Weights of a small transformer language model.
Size: width 640, 10 heads of 64 (1 for keys and values).
Architecture: LayerNorm before each block, rotary positions, no biases in attention or MLP, tied embeddings, attention and MLP in parallel.
Training: a variant of SOAP for these matrices, 722M tokens, 5508 steps.
Each number is 500 + 25 x the weight over its row's rms, rounded and kept within 0 to 999. Layers, rows and columns count from 0. Numbers have three digits each. The size before them is the row's rms in percent of the matrix's.

# layer 5 MLP up, 2560x640, rms 0.1, rows 732-818, columns 480-559
103:488531489487492492548552519529520521527464491510508484481498503495482529444494497503477484496517519474452520502532489485515530485522517520521515506511533523506487476485483488541454494520491497512441486469495491504483511484438495484485553456
105:481521563506490488527533466508530465482474482501487482511450491489529503512534488472457540506501509558518442487473521473473458516538464468529505523507489501473477437471516529518514473488468484501500500498484500474485515505516507514520491499
106:518511499474506464506497487484471513494460505530512533551460530520490479476500467542495496495559494482538495513507539524540493493532482500540478458499492471496489469527530479499500500490484486475491493495506504451540459482466520513481509472
074:487498460514499468519518526500501495503545480486519493501489544550533464466516517504493482497500475452512519485497517453508543477473510481477444503495477466504497483451524516467513513523545488539514504453548520515496451509482495472495526518
106:535467519483486516511452505479534513463463517492524566530512527501512491520556450532482502499494473503453487450497468475498490485445488539471526504503486527485516512496520501469508502516530502535534485525463482471489447509546473445520508489
110:487461487479494482486457502512502509505460496480481500481498482536471538494500499530502533548542500513519514492486487495505491454562488484541473497470530471520529522521499533495466495496501539501541522483476439517522465485506501499527515530
101:468494524485477478532527524524509474491495469516543450524476477499475524477509490514524462490474478482467516549508514488478533477461546558539476517455530492500518496509437534521504524446504563515511474465469506518522500476510540483492501512
107:512495510513527497506500507492495461503461526448527500510518520507504521497497543488494511542518519504493472496515526504496498495480531487506521489493480509478528499461516510519466516485473530495475476483461480494513527530492488484471494491
098:539532533474494488482519480460494526476507501468535523466525484430423495502513471463499513535470549503459473507485486497484496476515492535498496494484509496477535466462513524527468471488524497456526493509488521526489496471482474494510468490
103:541486498556499494493513500492471461446480506500479524487489510487548481475518505542513460519532547470551459473524498513502512504453523511518495543472467534467493467512515502469479467481482531470537529506488509514487529524510501512518519478
070:488485470488464512513537496457497527475521438481485504533513557525483481476510465508522509523514511491493540494544480497517534488514477486482490469473517471530531466496533540452531513496522515530536510527529507498502463491507484504480484498
102:523458497531511510515484483498492515522478490548479514483478498484476517493483513523510562526504520470497466465510461479446477523496447493477482476505528518475493454499557504500502537488500487510487487480454479492480527528491522511521487519
101:488463529475507501510478505512500469525508506512502517490498510498501534502489535512494502518474546439475526490479511483509529482524510530450504498493497519566518527515475492529523517496466473467497509511494536536456549489507487472505509474
117:526432495517490495469520508487519553499500489486473528467492519486516521515480495494485518534501482500455494473519515519495508456473518487501544491514506464424468541503504519514517499519509514525480511511521462494503478482483490477490499516
091:522513461508502551541533579476479479518481449483548465501523506528482520491523490499486525506469498499506539476472560479502495512480507529496539537507524509489528482504542516521503520447495534502482446487506515482487484546505481447503538495
101:521468524490507439432507508510495470508476514511513516489517453503495490516543465489481559538522508504517510509505489495503495508481513491482475499491457469447528528490486520506497540519534523515522500495507532541559513502522487505487483507
101:502466503504502516484523546496489532527466515505474478470507511542470478505480509551503476563524461469444459480507540469499485500494492505527524486490499499441494493513462507525468476511486490488520545512492473470470491522476539484488527497
102:497482478510445470501469522490473509511490527535500484493504493525507519544521505433503481467516506509504440503478481467508507540490513505476525455527488530451491527477532535521522517488518474507472514491529509511495451479516486499506500473
104:519512487522484472499528485511525424481505534474501499460498487527498527525532474521512491464521458445479493518481481504547503521528445497475519518474488482484505467522471544584503510495498517553488532430498452472539528511477510479471499490
109:540503484507484518496484506542500492492504554535505499541448491510466492510546474514493486473520548470485512474539553504501497513485503533539529495519536468466521519495501498467531489521502510516503507518495467548491479480521471480486535457
086:501517496516490461522508547547512443527478536520506509450474492503531495501477568486517544526528486526531484530494488502445474503450515528527507464521509489537475506514511514506535490469493466479490497512506475505541509505506521486510512492
106:526490507474510458475480501522481492539431513510547520499512489534542486488477516479487522503494513482492519521518493434497488487478483488495470524467476438507493485523545498516475504529529477521462484497524479477499527460534520497507486502
107:524472478476478502521504494527471498472478493442573492523539491498464507523487477534478513512477468522491502438502467517502495541485467553517476520490535473507522490526513540473521515521472455543482515532485514469531541518479490489518479499
103:537500513458484482506446501460478467496478474485467531500482488505504518532477508493479504506529502530472522501472504494544513541524523502482523524514472538536542514497511494491499468495463463477551532483502470492479509502485519544509486484
106:495490504500511522519553538539498537528519465526476522520542506526479494499494519491523439517515497553512462446489518472502509500458501524520512521495492508437461473495472499524499523483534464522501497500499482517503482518472512503516478525
105:503505452481481491515529520494486505512433496448485518476503533495479452497497498530467561501522450519513512445493504509493475459508451467526479494503493521506506515521482531507447511500514453512470511540482511482506508476486534527516502492
109:467462482500529535504497521482497520507507517496463479516474520483519466471496472495500494428494502517517495490490506520496508511512467499528523492478500494517518485517508526495469457538522502512473511481463470519492497530495557517495543512
109:526473482468470473528509466493482464495508501498485490511483530480475479486507485489481499517512491451521512555485516540472500488501483483524518493506494501461517458503516513491504465468481525526537520478498466479465506513506528505530495470
104:526476451543496505487507477527499496508494505490467497449487483517508468489486507516483461502484489451513474505467506506545512522512517484495513443537506489533526469482489493449505522493457510480470477551486454470510457522511480533472474519
103:504476554531503457524524532487463495519495507500472515497465507521510485532477501540440508465470477489483440481518512514522541488490510499500465529524509544471501461515525507508488534486474494505535509537512499509451508470487483493528512478
097:488514470501491482456508476549478481514521514512454513499496474535479489567505525511492493495479526515477469523557514518474514474529529486551455509473480478518490542477507495491476470547544532513473488485477468546518462512498493511537533517
098:493505467506548518503483460471504508484474455499483500514489474516485503533484533485467499462454545479500524484481529476455522537494537485538480482499508494492483498483524530508497483461497519489471476504471507484460510487495496461505458513
104:484480537515514486518489502486556557485480472479482475533473492471480537492498451467513552497460508474487450517513478446497492517483513505464506491498539503532477527461529502525523531509511492506473476499522488544483447493482493494509468514
103:538507507470528496473507518493525509518450507490502491510495493486496507462527496485496507534501523519526439516510523499516493500493509437529519450498483545515496518487507531509519502490468500551506507470553476484478462528515519497471520499
085:501482501536494515513531460495465433504508468459523522551494510491507522562459501474494526493488537499526451528505481504462564455478493486531509514487517525511513513510473482482475486489525542487486471499519484481517479511531500482449494511
111:499473494495510547519551477476515456523502486467511544515546475465489547489475493528469501475479497511517534499514516498472463483544494505501492457497509502497480476514550493483492488503469527500449483483513516504504489483521465528481495470
073:489512440472499503489502507501440436477503484505510522552514551499492532522510466472474505458501528469521506512509499507471508512495482465479475507476534460464509489547509509486529500496462491515494519489501466542478482515523494498481479479
102:499514480523469513490496531477463515504491513493478503430530487479491501488503515489479485487490537444538474440473488504504520505543488467493490519495443506446490485488494503487474484476558526499519471519535502468497473519471494518541503489
102:511445467542484496495444525493539503489461495474489516503485458467519495490494464525463511525494466509492496551493544520480477522511496469497518505502499524454526516481532480530482472455475470490513517510524462459482535471509460497505496508
095:465507519512500468496500521501513472476508521506498496488546507512480532501526507519497514543504520502506488479464510508485474512495471508525545498507530505507476483504531561453505510502513489553469535480539486475469486492488520520479464502
108:485460501463513528496497500497479511499526530521490497507441497525512501503512516509450515529554492507513524497509512511472488508466508486509515506518469528526495504535539535493465529478485471512487487499532471511469489511543509462467514435
080:488466552578473464473515486482519511493501465471487512515478493495521528503481495461501525476514509473492517558490531475490526458497518493544496497435483486491490478495495533508493530516488503485513516488471492522493494486528500522469499479
104:503506490509525470537469480507529479507496491483522473510510500522496530487500494514516462511502530544494548524515484528516477512492514487509503494483534479505484483490504496538501543495498532465505488483544488481528527488494512513519537479
105:486468496503478522549486514472470446498485480513457506491511521468451499519526512478469473506498518478537482506463474515545521552459476483503491434488532497490482468552514513465493489495499563518507481482520509516488459491484504494510507494
098:526501486450509484530498473551508523536497496481499539499510509505425489508505462572462537487496498489533515514518482485472524504508526480475508508506476484483521493465520500492492550502523467509509499496495498487546534485559448543510461527
109:527489528513495497542553483521483468501508499494478492467462527447506484522497488517510472500470508486465448487504509490498491516503502494478511539508480532524548500462507473516505530490484433493454530545528455506533516489485490473518478512
106:504468512501518459514497471519470475503480503514484497493500510481525482516494506543486516489536502547470489522500467494522496530498517488551574485540499486448465481500459499494458516451484486513512540481510511483498529488487503438486508524
102:490497527491533529522504533478465517501501530520497518475504489452474502479521503486492514494487501474505514489513526452513465494507502482509466541488512498502510485526565492469512487498499484524489499481464476524488507467509567515563496511
104:509555495544523477496479443457492490503520544528472501517534466471440502509528467471472523530475489503499503492466506504486459495490499487530506497469455547501490458533496563524486501489491494474497532487520485503482486454532515465510503498
074:445458508453555493528498536528521468544506513498512521490511502524500494486454561525505513512473535477503517525479466480501499516477533492473459483476471555514499509489505508486474500469517516491475547475526515504515505499472500479491508528
104:502538511485502474519464473491466496525486521505489536569515492532483502462504517524497512498539467494504509498499461440530509462498495499497509520501510495513520476518531509505485494506493523457462530419470492536527460523471519480487477473
110:534496470484465485464509528483426485529507513466503521499510508453471544506515508569490460530481526488491510519522529487500507454491500511492535510477497497509452474497523542507521454487455461506520521447547508519456521499502525489495496524
108:510538475514488462493513502459481506515489471510534477506466496480519507543459529480500513472479482477464484496511511501463519502501465533507511490581510515525505455451532466488516424526517495529483486485436521436487454504507472545530469493
085:515510444518554510529545517489501477538506509448482516498548526510493550518525499496534491460506486523467530519545506497535534511501499517466502483516493497531484470471497500495528514495489535415495477472479502474503495530458524497535431572
103:461487491476531532485519489541485482484498499525524506530531526510481436485524550464479528503497477511493515449511571510483461527527517502512500531513487512493503499528490485498471474522504489518542497475535510505515514483511506486507486506
107:511522534508489538555482513504509519457506473485532485468492553455495447512524547479481481480479534479470463485421493486505496479542496492497543520488510512461483496506498522527533519471493482424481479488522492471499502532522480530518482516
102:520508441518513484474491532476470480458488490504488499500559533537495520480531518495507494545497526501489481482467502515515514473466472472500477517529463540516497511489450521524526490521496482529501479488489464468530513511457524500509512474
108:487530530528488522520531489499536521496500455484522511504520570535492524462480469530487529521485459499544553515492471498475499518481534484508487501516489469484507491463521516507518526486486517495467495451461475475522468514471453464510524478
106:541488490469499512553496488484498566548502488500490511491528425570489488487467486504531526488498493489506505454494439512522496493479521492535501510512501512523478512538524495538484478496503462505516479509509494490464487507467502439503488454
104:507489477500505479523473488470487500508484493488513545504540486497503501489482517526444549455449508501487458510498506459493519500493534522493497504484502509452473518482483530528555495490540495507529518509553507487508502512484517511499484493
073:494490500518495490518528527504503426509484434509474506468493501533497538490521505474522532502517533487496536535506501504480537476510467474488503493488497516496540516478565532492495479503515517506479519530534488513516517474544491528481512475
078:496514496510508510503536486533483481481506489514545485500501503485537477469469538505487526553496498501478500504473505479496523501446442473471531494515482511522515472499508509507483525453548500439556527422518474485503486496508536487499488504
102:492485479531510486448521516504477490499495522506561533522512441499505497515477485537495471471483510472498501469508526480537505468487518459494523506532481507489536485463499470514479494508517509529466512497538486482523527495523527463469486475
089:485515470475516513489481531490474529482548497501540468459448501479487522517536543474517463499532508473528487492499507489482511507486492477498456490477509523515501530507534499522469577482508478504494536469503475499475501504526511506505469474
107:535517469481457465505501462488475504465488475471505524434524559509509484508471516447496475499452525537469526532470507511454530494526519545500507516481479490470486517525505503464512513500525551540489502486515484488501462471529482503524479497
103:516527474501476494543534510489527486489494516501517510519503501486527525508438452518498495464521480524493482477513509505487544522526538525497531454500483451518519484502513514494510512496491441515558470505477526449497490510525504500488488528
098:503492500491523498485497526485466490509494518509456473522480534496504533507547499521452473500534525486478463520470509490470511490495466466465458457538486498531476528457489507523474517484501549513509515468469516514517537522503481464494456520
096:500528566517495509543517453446526494537477503488524492505517486463484512482533496514469518468462476564506479480476486498527500504496509476503491529508525507458489515476514451482494507448479457505536471503488492478492478491507482506453464470
093:488454509510488491523492463490505482490492459500455487516464558481505484510533516480502472456488524463493523470527469477518481545491517450529489508525491489497503472517515481466518466501467472542530525517508496516503426503487547457519504498
103:523479507520503492514464494529514470512458492514513518475547466537483524483462511507492539493496482490488497509472489489498486499523529515491502521495521494513534516539474515548479469547496548477492531524465535446528514505487522516530528526
106:506488475504482503534492510512477449480453508519536556522464527492515460517495500503497492493526522491513560498513522472475460507463520493488555497502575496491517496516501532497524468515455523460484484431523509505480445460523524503514523490
104:476525502533475475523545463483490484501481500482519515502482480491509534490498501520492501467491451483510466486499488516464482494517505440468505538473515505500511474478528497545534498543562531503495482475472483490509500507524478509499438476
098:508455472460523478513490500476506498509472523473505446461486489487494497533488517497478488482533520509477507535469509460511473516489523507486496486535514470510518429496503496538495548482454507522509532526530473497485484480488502481485530529
097:523511526474489478506477492505469501498507559462504473504467546476481488573477513501459474525504511495505506483482483451471511513541513457470470500500549467509538479505498501487510545528496460488533534477495483503476503523491472495498487509
106:542486528510459470503502487497464541483508511514513530502529510527505497509519450476463486488523497537544521482452519515537533486500485487520457514496475491489519535509480502519517526510459502491485469501483502506490527476476515516523493486
108:494501535482470497496482501502478486498434487451470535454519505529509475493501495501485507452476512475501535497472500498493473528519525524523498466552505560511497481504494535502509513502492492504452503504533474446494562501511550460517521447
103:487554477517470499489501465517466497501472526512493485519484486486538494501484503551529518525495530478532498531464519519482482530526507512545516531505517488521485485529527539535497497475483484487548495504498477503520490501533448496571474559
105:480496480515503512484512488534504536460522518506497532516485528511483476492519525502511471532481511527497559514510501524485536492517513486525507505456532509521485477507537505520501514541514511470528500495484495452541528496449536468512485495
098:537519486507494499508467511503470542521495498503506493467538559509473498467543485497501477503513478529504519489493556515506509478518486477492487533507464485505459521511523526445473466437476517463508485498465476458487451489490471493502499449
099:486458519485501524548484516516540455488500516517543490507474521548480481498488494464501503494483537513503509463521450520466498457482508507523505500471521523480493503418515488492501509487486517490521473494524488466498576449491507456513490515
096:484496480513500495503483491510526491496525530509546506526491459492526465442482469497479493516491524555530486454478482517498503459521496557524502471503546483470534508506521501463514472517513483483483529535494452525480516480506488511503482441
102:490506472525481507492478492481527503503507488461507496501524524539522482501475492490501478525516495483513494518544522512520500479493487502459531497528475477511505496517545476503489517500532490466476487504463476494528523512501497512468530532
108:465522504473514496507525493433484508484439515450499486553456535518501515508555513491511487461475502469528474559524490516489506505501466487527518508483476490477486456497461509487519525519536514522509518484557511497500520478497527479528462519
090:545492484475483523503514510520518501467478532552541483558485484486512495457498541492470500498490493523512503495490492487480507496459477484507502501452455521476528517524505504459482540495471485490511533509513492493534524505526473525539481507
102:544492498488546501533470490533452512503502495479479488463493462513477559529501489492493517516435514528477491516463474487528478555482494501490489479470481504482526482523493516502495486492503494498490526483461499475485517492476528498502482508
104:537503501538507461510504491491511500472490477452488529531465477508481483481503515538533515477458488487509512490521494484530468490551529507498451433489459516521494496484496480515477487511440512443502496508521511517469493496527510508486469458
101:500445495504472515536466519471487505483461475493501522487504496495497532504500479489444498518472571484506500544477546480491505449531503483518515489481506519512552504480543538514492484472493491502478518514473512475491493451503478506493542456
# layer 5 MLP down (transposed), 2560x640, rms 0.0906, rows 732-817, columns 480-559
099:482542480529490452498549479536510528504514487529502476514496427537495491519492514541498495491496532505508502547525488497502525486467542551476493556527488466487498469453494502504488509532513462516532491468442511507473504499518528494444550508
103:514467524499498524450493496482513494511529502524518511509498501511543471526487438505490528525512486461497496485522549510521476495497520535475500513525511505503476489506466526522502486496491498484494566492453518491506507479516496495477548492
103:520507487501551515497503506479499504496547508507443514489517462491526457492442500516499483521525472493506493500492545546539469493469511524460469498536517504476472479496522441528498520523553478488471519516502510562495483518493490512480523469
088:530473542453488517426526509497502514543486532504539507536541444479487526518459501503518484520504529530524510564527510572495464501580505514561506512524486499475474476507460479534491502500480456485507509517488489449508494493521479487499503482
101:454515479527484524448507544474501469452498498500457498555494509499488484502492489505463520510497491558479550480540504518502509477550478493495514531510486483498522509474513506467484505549503436441473491507523487453493479468487480507456499493
123:492536503502490532501471490460499509491485490521543466473480476477466508474485502503528510511528502486508468471478517464554526477510503496510513469481513511470508560468511505476476493534485514515537466462501474538502486529492515514557505496
098:523524489502489497499537556475526486511510468467505491491523509502481485478551516518501539534489522498521511497490444503535498479523500487513480500515486481488458496497555542490523489522489495503477500534471508521465451473482495532490458504
100:498484520475508493502507542545483504482519514522509502521464509464522508516475486480477509509514517515504487503485532532517510497507467470546509507527479441500502487461476488489497507488531491531500482520475512502456534498470525481489486476
096:502472489535491485470515511504488496530484476500492511496496493505520490514478513477493494499457468442500551459527483520505511549515497538491530482467492473497469501510503549532521452492443480489466504505510540506483490540502527504489512498
094:505523521461505538469535535501457479510497507458527562510503536552462481491529501518487539493547511507504470492502521516530524492523522486537544530492518514523548501481501449481516482496505505547535490503467498470461520480532435505489516507
085:549507496542514477457458500518489535490487524483474454504496487463524461513530510518510483518485505522509472493489511515527495518481502497506510546517511457533501547483484486499531483453475458463476530492512525516516514481518501489529533497
096:512499489507503477487539514528511522485501481479542532467498465486487533488547522501498472510514547490514506490514526502480511487462512511495460498477524496495481509506505489512531515517524503541474492488526510470497499510493486517461516465
098:525497535529460526527516499488513520491498488492516488507487508463500470510480529501524489486493529488520536484500497501491484473459456468537496482515487520483523506479495510489475515500476540493495491521506511471504511493486503523500527475
118:534463510511492517464539488508516522506501483523476452482447495513459536509476483492481502512514491515529496489511578505518509492499530512491503488486505515480483481489529457564505546527547549511497503480479517580514449509534482477530523506
115:462476545498487502517458485502474505537495592499483525491480500505547492474475575476548548521451540493512481565483450476497500476470467483543482471533455508478516537515490508518442492523515515453518481527478468464500505472509493451502475523
099:516463488491514526489525518461507469481469470509508512478535491481488517509500487498510522516522498516496510509489495550515495498482497541500475469488506490455435512521492548442541503533443481488523573542502522496504538460505544478516499502
100:442479494541549471509527541509497494510534505514514452508561507495503493493530509488525465483486523482527517518473495512506487528561473493512515447495499516488500474533490463534511458504517469530526488498466504518494448495529478489514488506
093:503513491524530527481467524543475467482502440494507492519523469471527507506498517535490488474482505552520509474505490486493510470512521494493505481477531511562478459497495483485499481540506471483524520481496469536488505485525517550523512504
111:482540520508499516521501510482486498506451452521555504475513528447485508503486479470465505501464499480447528483492491556518473474477512498541481551467518489519550539476492521515511511506490473486516519496499483520530536533492505505505485484
110:549487498510512484513492518508498470505478478546531526496474458515481502512553470489491484493503519487524508519525497565487513468468463497507545544482543499482527484509476501500519496502516470512464532535485520513475440536499531514460519466
096:517513507467492498532455546507472545508528505494498442527467501467504508503494474490524505470499496522482515491452528533493522490477487497547548531541518500534549468479473504472532499477500500501526516491483530554494487458494519530543475462
107:521508519498504465506507493495501531502492446482505467499528498517519485491503491500506526490529479517477515498499488491497489459544508492491513465507502495498484522497522470495480508535478495507476479522525506493479503508475472510547521497
103:465512476484500433506504497483510523510483504519521452450503517553472505491522537548537506512518502523531504506519531524459480496495486471521515493467512516491487483503513510503509465488516465504507485519493500570511480549524556482511453496
101:494525474550495480500525524528539521508515498515487525542496485470508508485513534504481492488496501502512527493510503504510526473513463447522484519481521494446482492484504493463484534445503467517552476467505546495489474458488526492491481482
100:476557506515482515514474488476516463468485496486557481506456459470507506514506490519461472485495495515498506517500522584492525483504561498475520502521495531458498508501489497506527512476467471523517458531562496539502454477514505517474465508
107:487486516464501522513495512496490498474504499478474466459507487466489476468511532502526491487510499498519526509507443506463499543456490491462519487480499467454527558531452489458513499486548484505485521506503503504484521553462519499479511511
112:526518492503501522450474495457481547447491563486509463499485490488525496555469550482511475477470468527470480505498499495539522488464426507514521445477536557506478526476497454476472465466504496523489554503531473443470483552473521537500568534
098:510499479477498480549552519480483487535545513487525483488535503518478510504493437538541517471539475461466494513468475526539472542495499513491500490502500535497478528454484451516539506562516521528504491460518490458521511493542471538515493484
107:486509489511516486466482463511534517461483508502493459523515525510481509466524479543532503523469499501475474521491466501500489491477461479496502482492541495517476511489484522475510466521488530484487487492482508515555496530530508512523478505
102:515489506511452501492497507533504542530552498541562523498486530493554548544465532487522498514504519459524480494491505524491516477505514485532468495489509480451477457527529487491509489526496489545521529505524500497476485481497451507492547487
087:504504496502536521523520538449487453478522480537509506509491526536580498443501486501486496493497508506573535471510476472573591527474502534518494536487481519523471456519494515475493528505474527536500504483512459524463483484521491528529490519
098:526497481491533469503522531531512504515555521486487503521466529523514487493506498488476499461516514503509502445498520516527564506494532544466522526530516500497503451505554530510490517483508463481541485509517545497512495528500518487539468488
096:469515506521497505523477481489518485479507513518493470464501513505505476512524488507465547482485497528526479494492490441505475512520535462515531498518536509533489520477478452485479502517525534516512469502514531468478563536498500529556518483
103:492484504486487508519510501491553545480515506513552465489496482517555537508516509542481500485477524472555460541519502485469485465499544525542505536509507496485489501480497502485518500518532470507506486470527526479494492566488498453480493521
093:514500486475501475492555516517497479483497450518491502498481479491494472512503471485523480483480482510453499501488513496460491505483517542523531503464487529509486480510483491490494474494496490536460533496496508486513503472484488549501490524
105:520512463504460517497496561527486490505515482500489454501465490588483520503504498483457485486492524497481504502506496523552515482506474470519479541487515438504474493485457513499510489438526514546529515457523528475506480531473517521486514495
089:543499523546515488498476475520484512512513567507501482495478513521494457531505478537496550509473481469488469463527519482533485476508528451510508561526490482495504510485517484520477504527486512481530478504465462476528489544493500486495536499
091:509540494493448507488516497531497508486511477498462489477483496490491497455502462475495481514521487484512500517501508479488485510484496506478519470542481503491499500484448520538483481494497483493515526448503498463482508555490496544497490467
096:504515476502495501520524509531497514523498477522542532526484466504521547457491543508517489511530467524410460477503525517505523445499485491485481466484504510479506474504459523456531511515451506454471517492504496431537467473492514537471469524
101:487475485507531539485488518483463468493507522535495490516530515460533512501493499498490540503521512488522505487550533492481499558501525490457467515440544486501486499518554484501489501535507496541500510526507511497533514485458541461490500502
100:502467477552530445489487490497496475506567491538481506473462489496501546514515481504444526477478541518509499516551482525524530556521543481535488497546444513501548521462562532491522466472529517496536491511478482512546517527484522504495516502
087:478479482496521504524438456507479489512482539476502474547538524476474522509465482500481482507538503496525459509479472498484493517506471521486481466517532461498485537497445485478462528479516500493456461529475476486499447576445529480521539485
100:442443530547495490527518513504449472524470478473457526527498457468507463505491506527502526520500525473520488498526485487493457512484464476537481503511499498529495509465481507548539486495483477465501472482484493517512505526497501485503530562
097:507504509478525524468531466463488517515503504470490502461522506442520524493536521505500473502517493449433480515484527481504506500471489490511502534481519492516486458493493491547492492502462505526479526497517538491510479458481465517439539508
107:501490491521496465464542483500519515481511536481469526476511528483497488546508480517491473477497484487520527502490491450476488540508509497499504484516480525487479542493509508514495468497518539528517488491511502498476494476529528509499508490
101:479533490526513458488492494501482488526502447520512514454524525470525463497513494516526450505496461497497523481502502472521450517488486515524488538513513458558488532510478467528532490518479512516525493525491542494481536523519497532495500497
105:470529533519460512484497505509505495510516457516551535475488476519527463473486492512482469450532519471509484446531500513520528506505521489525503513504476467518505497493457472457481443491502471522520499500522518533513531510521519524497533501
096:522475524519506538503495488470506499510516497480529513562475468503474509498529509534484462529526477526511531486480496548452522508527537485488506490525515512468502518503512513472509492504475529469537479524450510496503500490516481510506490516
108:507515498522508473532494483528516517505505476501492464490502457529491469531520508512465476538510481489472506484475519536487502514478522478468485494516517499500463475531462556515535503507511501509535439475532523489518449502491508542501513520
088:541494533501480485476483508520496453483497508501488484537490451531564489516488493483479503550494496476504471537475511536525463527480494484484467552497503448496484565503485491478472511460526495499476500477524502507544482508508502480514552452
100:507501506526497481506509544491495533464477445517494512495530527548523533449495527515497504470490443483485504531520506459485510525513505515511493468456493527530480521528502500480460514491511503483544517527477491519497538441487522501492523520
110:539490474517524512469481531513513505506489469534514493459531542514455543502488493543468497532449489480469504474480482513476485493483497526499535455481502452536511511490463508465433495501497478500512512448507520519508492515526534509490520466
110:502480475499478490554479485512482486520436525497499440496494470479509522474494576484491476520511489496492516481483487557510503506515523497535517488492506544499547501518512496497476536492505531529496500535450541462531501528510483542484497507
095:474527495514498482547453479501478476513521490496482516515487456452533508477511509493500513544528500514532439518511454505518495463485517483507503513487474494527527522489496524490500443492485518514487520518456491487534474548509540510478477501
096:513540545524504504527509503499519524490502476495480461496472511474510495484457525522459462480522484507498469499470493494493484543469484503490504514494508510526509462497491505518525508514498521494542536486510514517487505543485510523461451494
099:488459494529492471516498509442488536540535519536537476493536488496474470480506511472471528509520486477486485528466499490512511488443498519446505542503501511508494524516505484520510469511483489507500528487488536491495478534500451472528491484
102:516463475483507506520528488545494472497527480436513484498524491499502535503486512525517516510518509484448530507506554506482471518505493514489462569496482550493489483534478494522547514458510486511511517474480505486517520473476516524489506499
109:495529502472510507509490519503490481505515454475494485539502487475499541472524457530480467517502495497517483466488486488474586472467502494480486498507497514471519524480512478477493476492477491487517473485490509471534508478490472502506489496
099:519529475521523489491489502485443481481497499479506492513526536524512524498542492520480477491485517504509473543488469507495500474477488516506479524501474503539532491486475517481526463498474527518499519490480512514455501503497515500519473496
098:490495506488519515470494521487517485511490479485489507532538485502517528493487497505511498516486558502538513511490507505518479507532510484443464466508454487529440498495484511483525469520495498505530537541524502467523502483527481526466512494
087:491508485529498503458477456542488491511514526502520520496449495494513508513467475487512515481485493502538507477480488511520515503497535512488494531531520529531524540512462482530493581504496529483521488520449509494512483521507513453489507515
092:530459529537489536481460494489475560509503507481495526491482492493482506497509482486512517497457500525531507491499475547522513562519483498540499491527533515481491539465468474482516522513572491471488487513478482510516495530526531521502511521
095:470496494480476531499486518457501478482499458486509526499476502501486490547525494504450553522501546508465508497509544449556529487530514496477515499500527474520565492525544460479548555478478466518495524502469519491478507519523512472551516471
095:483552491510544505496471503489462504497485460503496532546537516480496529448496463486523515532460508532516494506460454523533485533524506509510505523484505451517529484442488475524504528470513463480469512485515474453506514488577498469495517493
102:505520494523504505515499491512513515507504478534541508495474508506484508496472492524504517524565459488475495524493506504505503452516453495507498505511530495487513537507499449488465546497494522497515537485492526486552472498457531470483484488
103:474470485541489542512478511476479483470529478441537488514470507506487501496452499542473496526475522457514516527503490469540502528480448510495536551496507518476480491496462506476486493489534503512536507521484532503461458512554478487484491504
098:449506465484501485508481503445532482488521534504488483490494475470487507517482527530470519487527498507492499499509483523502496508517523507481490513503463471514514547476494523479496521541480474501479535452511515534489530517498465494542547488
097:488449489539512493460527544482493488501469503472505502538510468550496450565495481510473485492530490485513514477462480533529514470465514514503538529500530483522551440478485515471530495517477518498501487476492518514511506446517515482498531531
090:481525500518485499502477525483521462491543568509472482502504478482478484479484446539452523513491523459493476527446462503517488494516463446490487511473511530499515488510473499558472497497549479494485533488509472561484489502467525457538499495
103:535549508518527541490551500505519507501470498518504464514531521507453474468520462509476500532513480489484541520495496522521474510486516537457524537526524516494480495498494466487506509464476498488499503488537474516498498491557495514486464512
109:465484494512463439517543482488503447484506497510502500506514491485548509494487532490471512474459509521530520518525532469515485490485533471509523527500543492502521533526530487461473516456479507484489534510528554492498529473483514530491533457
100:528513488487522488456514480488475491462489482505481518479508519521510442555476480466503499491524508486495519512533442545506461530480486449456491445519480496509473503495519526513494483474502524480509516525534516514466464506479517495485475493
107:524548487513486480520513530496500501471531488502494506487537509471470557541513493541489491513498431474490457479494466511553513502514503505527505515515516474490459559510511516515510513540483468471506514471496495518451511519499492525507546480
109:511497492515497515464482478526487528508477547539520429510504481490488498497501511505467545502517517492481488529494490487520479536519507484523472507516502519503550471525489462499518524481471517500460512465510589501488521514518499563481504524
098:543476542489481506487513490482483483501554489479533504504518514488438481477486516443518485487481510509475478518491514490493441544506497483488534454504520486511492470542492460503496535497486486497522503500465510485504493504507506501516511503
099:521523491464515474465513484504514461513521469489492465504512491466494498495524520497521473528550517469503487478486500468535517444516500491505477495486493474526474498521518498516484509471503520470482515527522501525469477494534490503521488518
088:494523521483466519487479490492460516512507496532501515473526502470472474500517496455541467492472481490468522489521562466524515487520476464498478483459506455460487499462516507488477517455509545529483516509504489520523461505512496480504479488
111:519504506504523500465509531511505489498519502514508475485533456483481464511499451507548471492520478516481511472495473552469512493515485494523527485506528502499517535463475514492518513549477486509515494486448479528478509477468516496493492492
104:467491536494482509501560500493509468514545471490510506526472505520523485553533504519503517486506527490510476488489500505516510482498518497524521519481432443480492467506485526484507483527510480474519494491487518452491499544460522514487511488
099:466506444527479512511479489543517522498468488512486500504509467545491496517477481494484498492505481540508558504508437483493522483537465464507492515526503521507492514529514494497523562484552509505516528531482481460526499490515488429526492502
085:496524494523503529454507512485512492495519459471515492485519526465514504527492557515530504553479495455513527500492523516503481505479467526480499473502500491527497502497473507472517515507459485515478484463512552494496489518499497484492509497
105:478526509492477481477455502501523508502489439508480500528511518510515512478481480533500482522520515491476511531531517553546489511513524471500487521495484458517482490479552493548519551503531528490477491503509538495489500540531486501494466478
117:533492512502502502538493469455486498491505498447499474546514453514499509476495481488483520537497480506537495520466551498550527524519511553525481507507580515484513501542512546521535501499502489475490458529535503508548504524451498517495520472
099:528545506484499462504467509511516490465526486512528517494512472529486485509525491509455535500521484459485467518495482518527491488525517482526521503498489515505537483485500494500501474529506457481501472490464521513502477521477555459474473530
098:534483504524482532529504512528498491482546479469474491470443485529462516509503479515483474526505495496475489523475494559510482519468525508454483466517439521537526502463507517484522471510493557499516480458491500505516469481486488455518508493
102:530507479509517515532518527488472516526446494458472530440507498486502534539533514460486501490488486516466490487539500521524511541462512475520486488515480511512551495524479468462485484463508520485483518512513480466505486486507482481533486504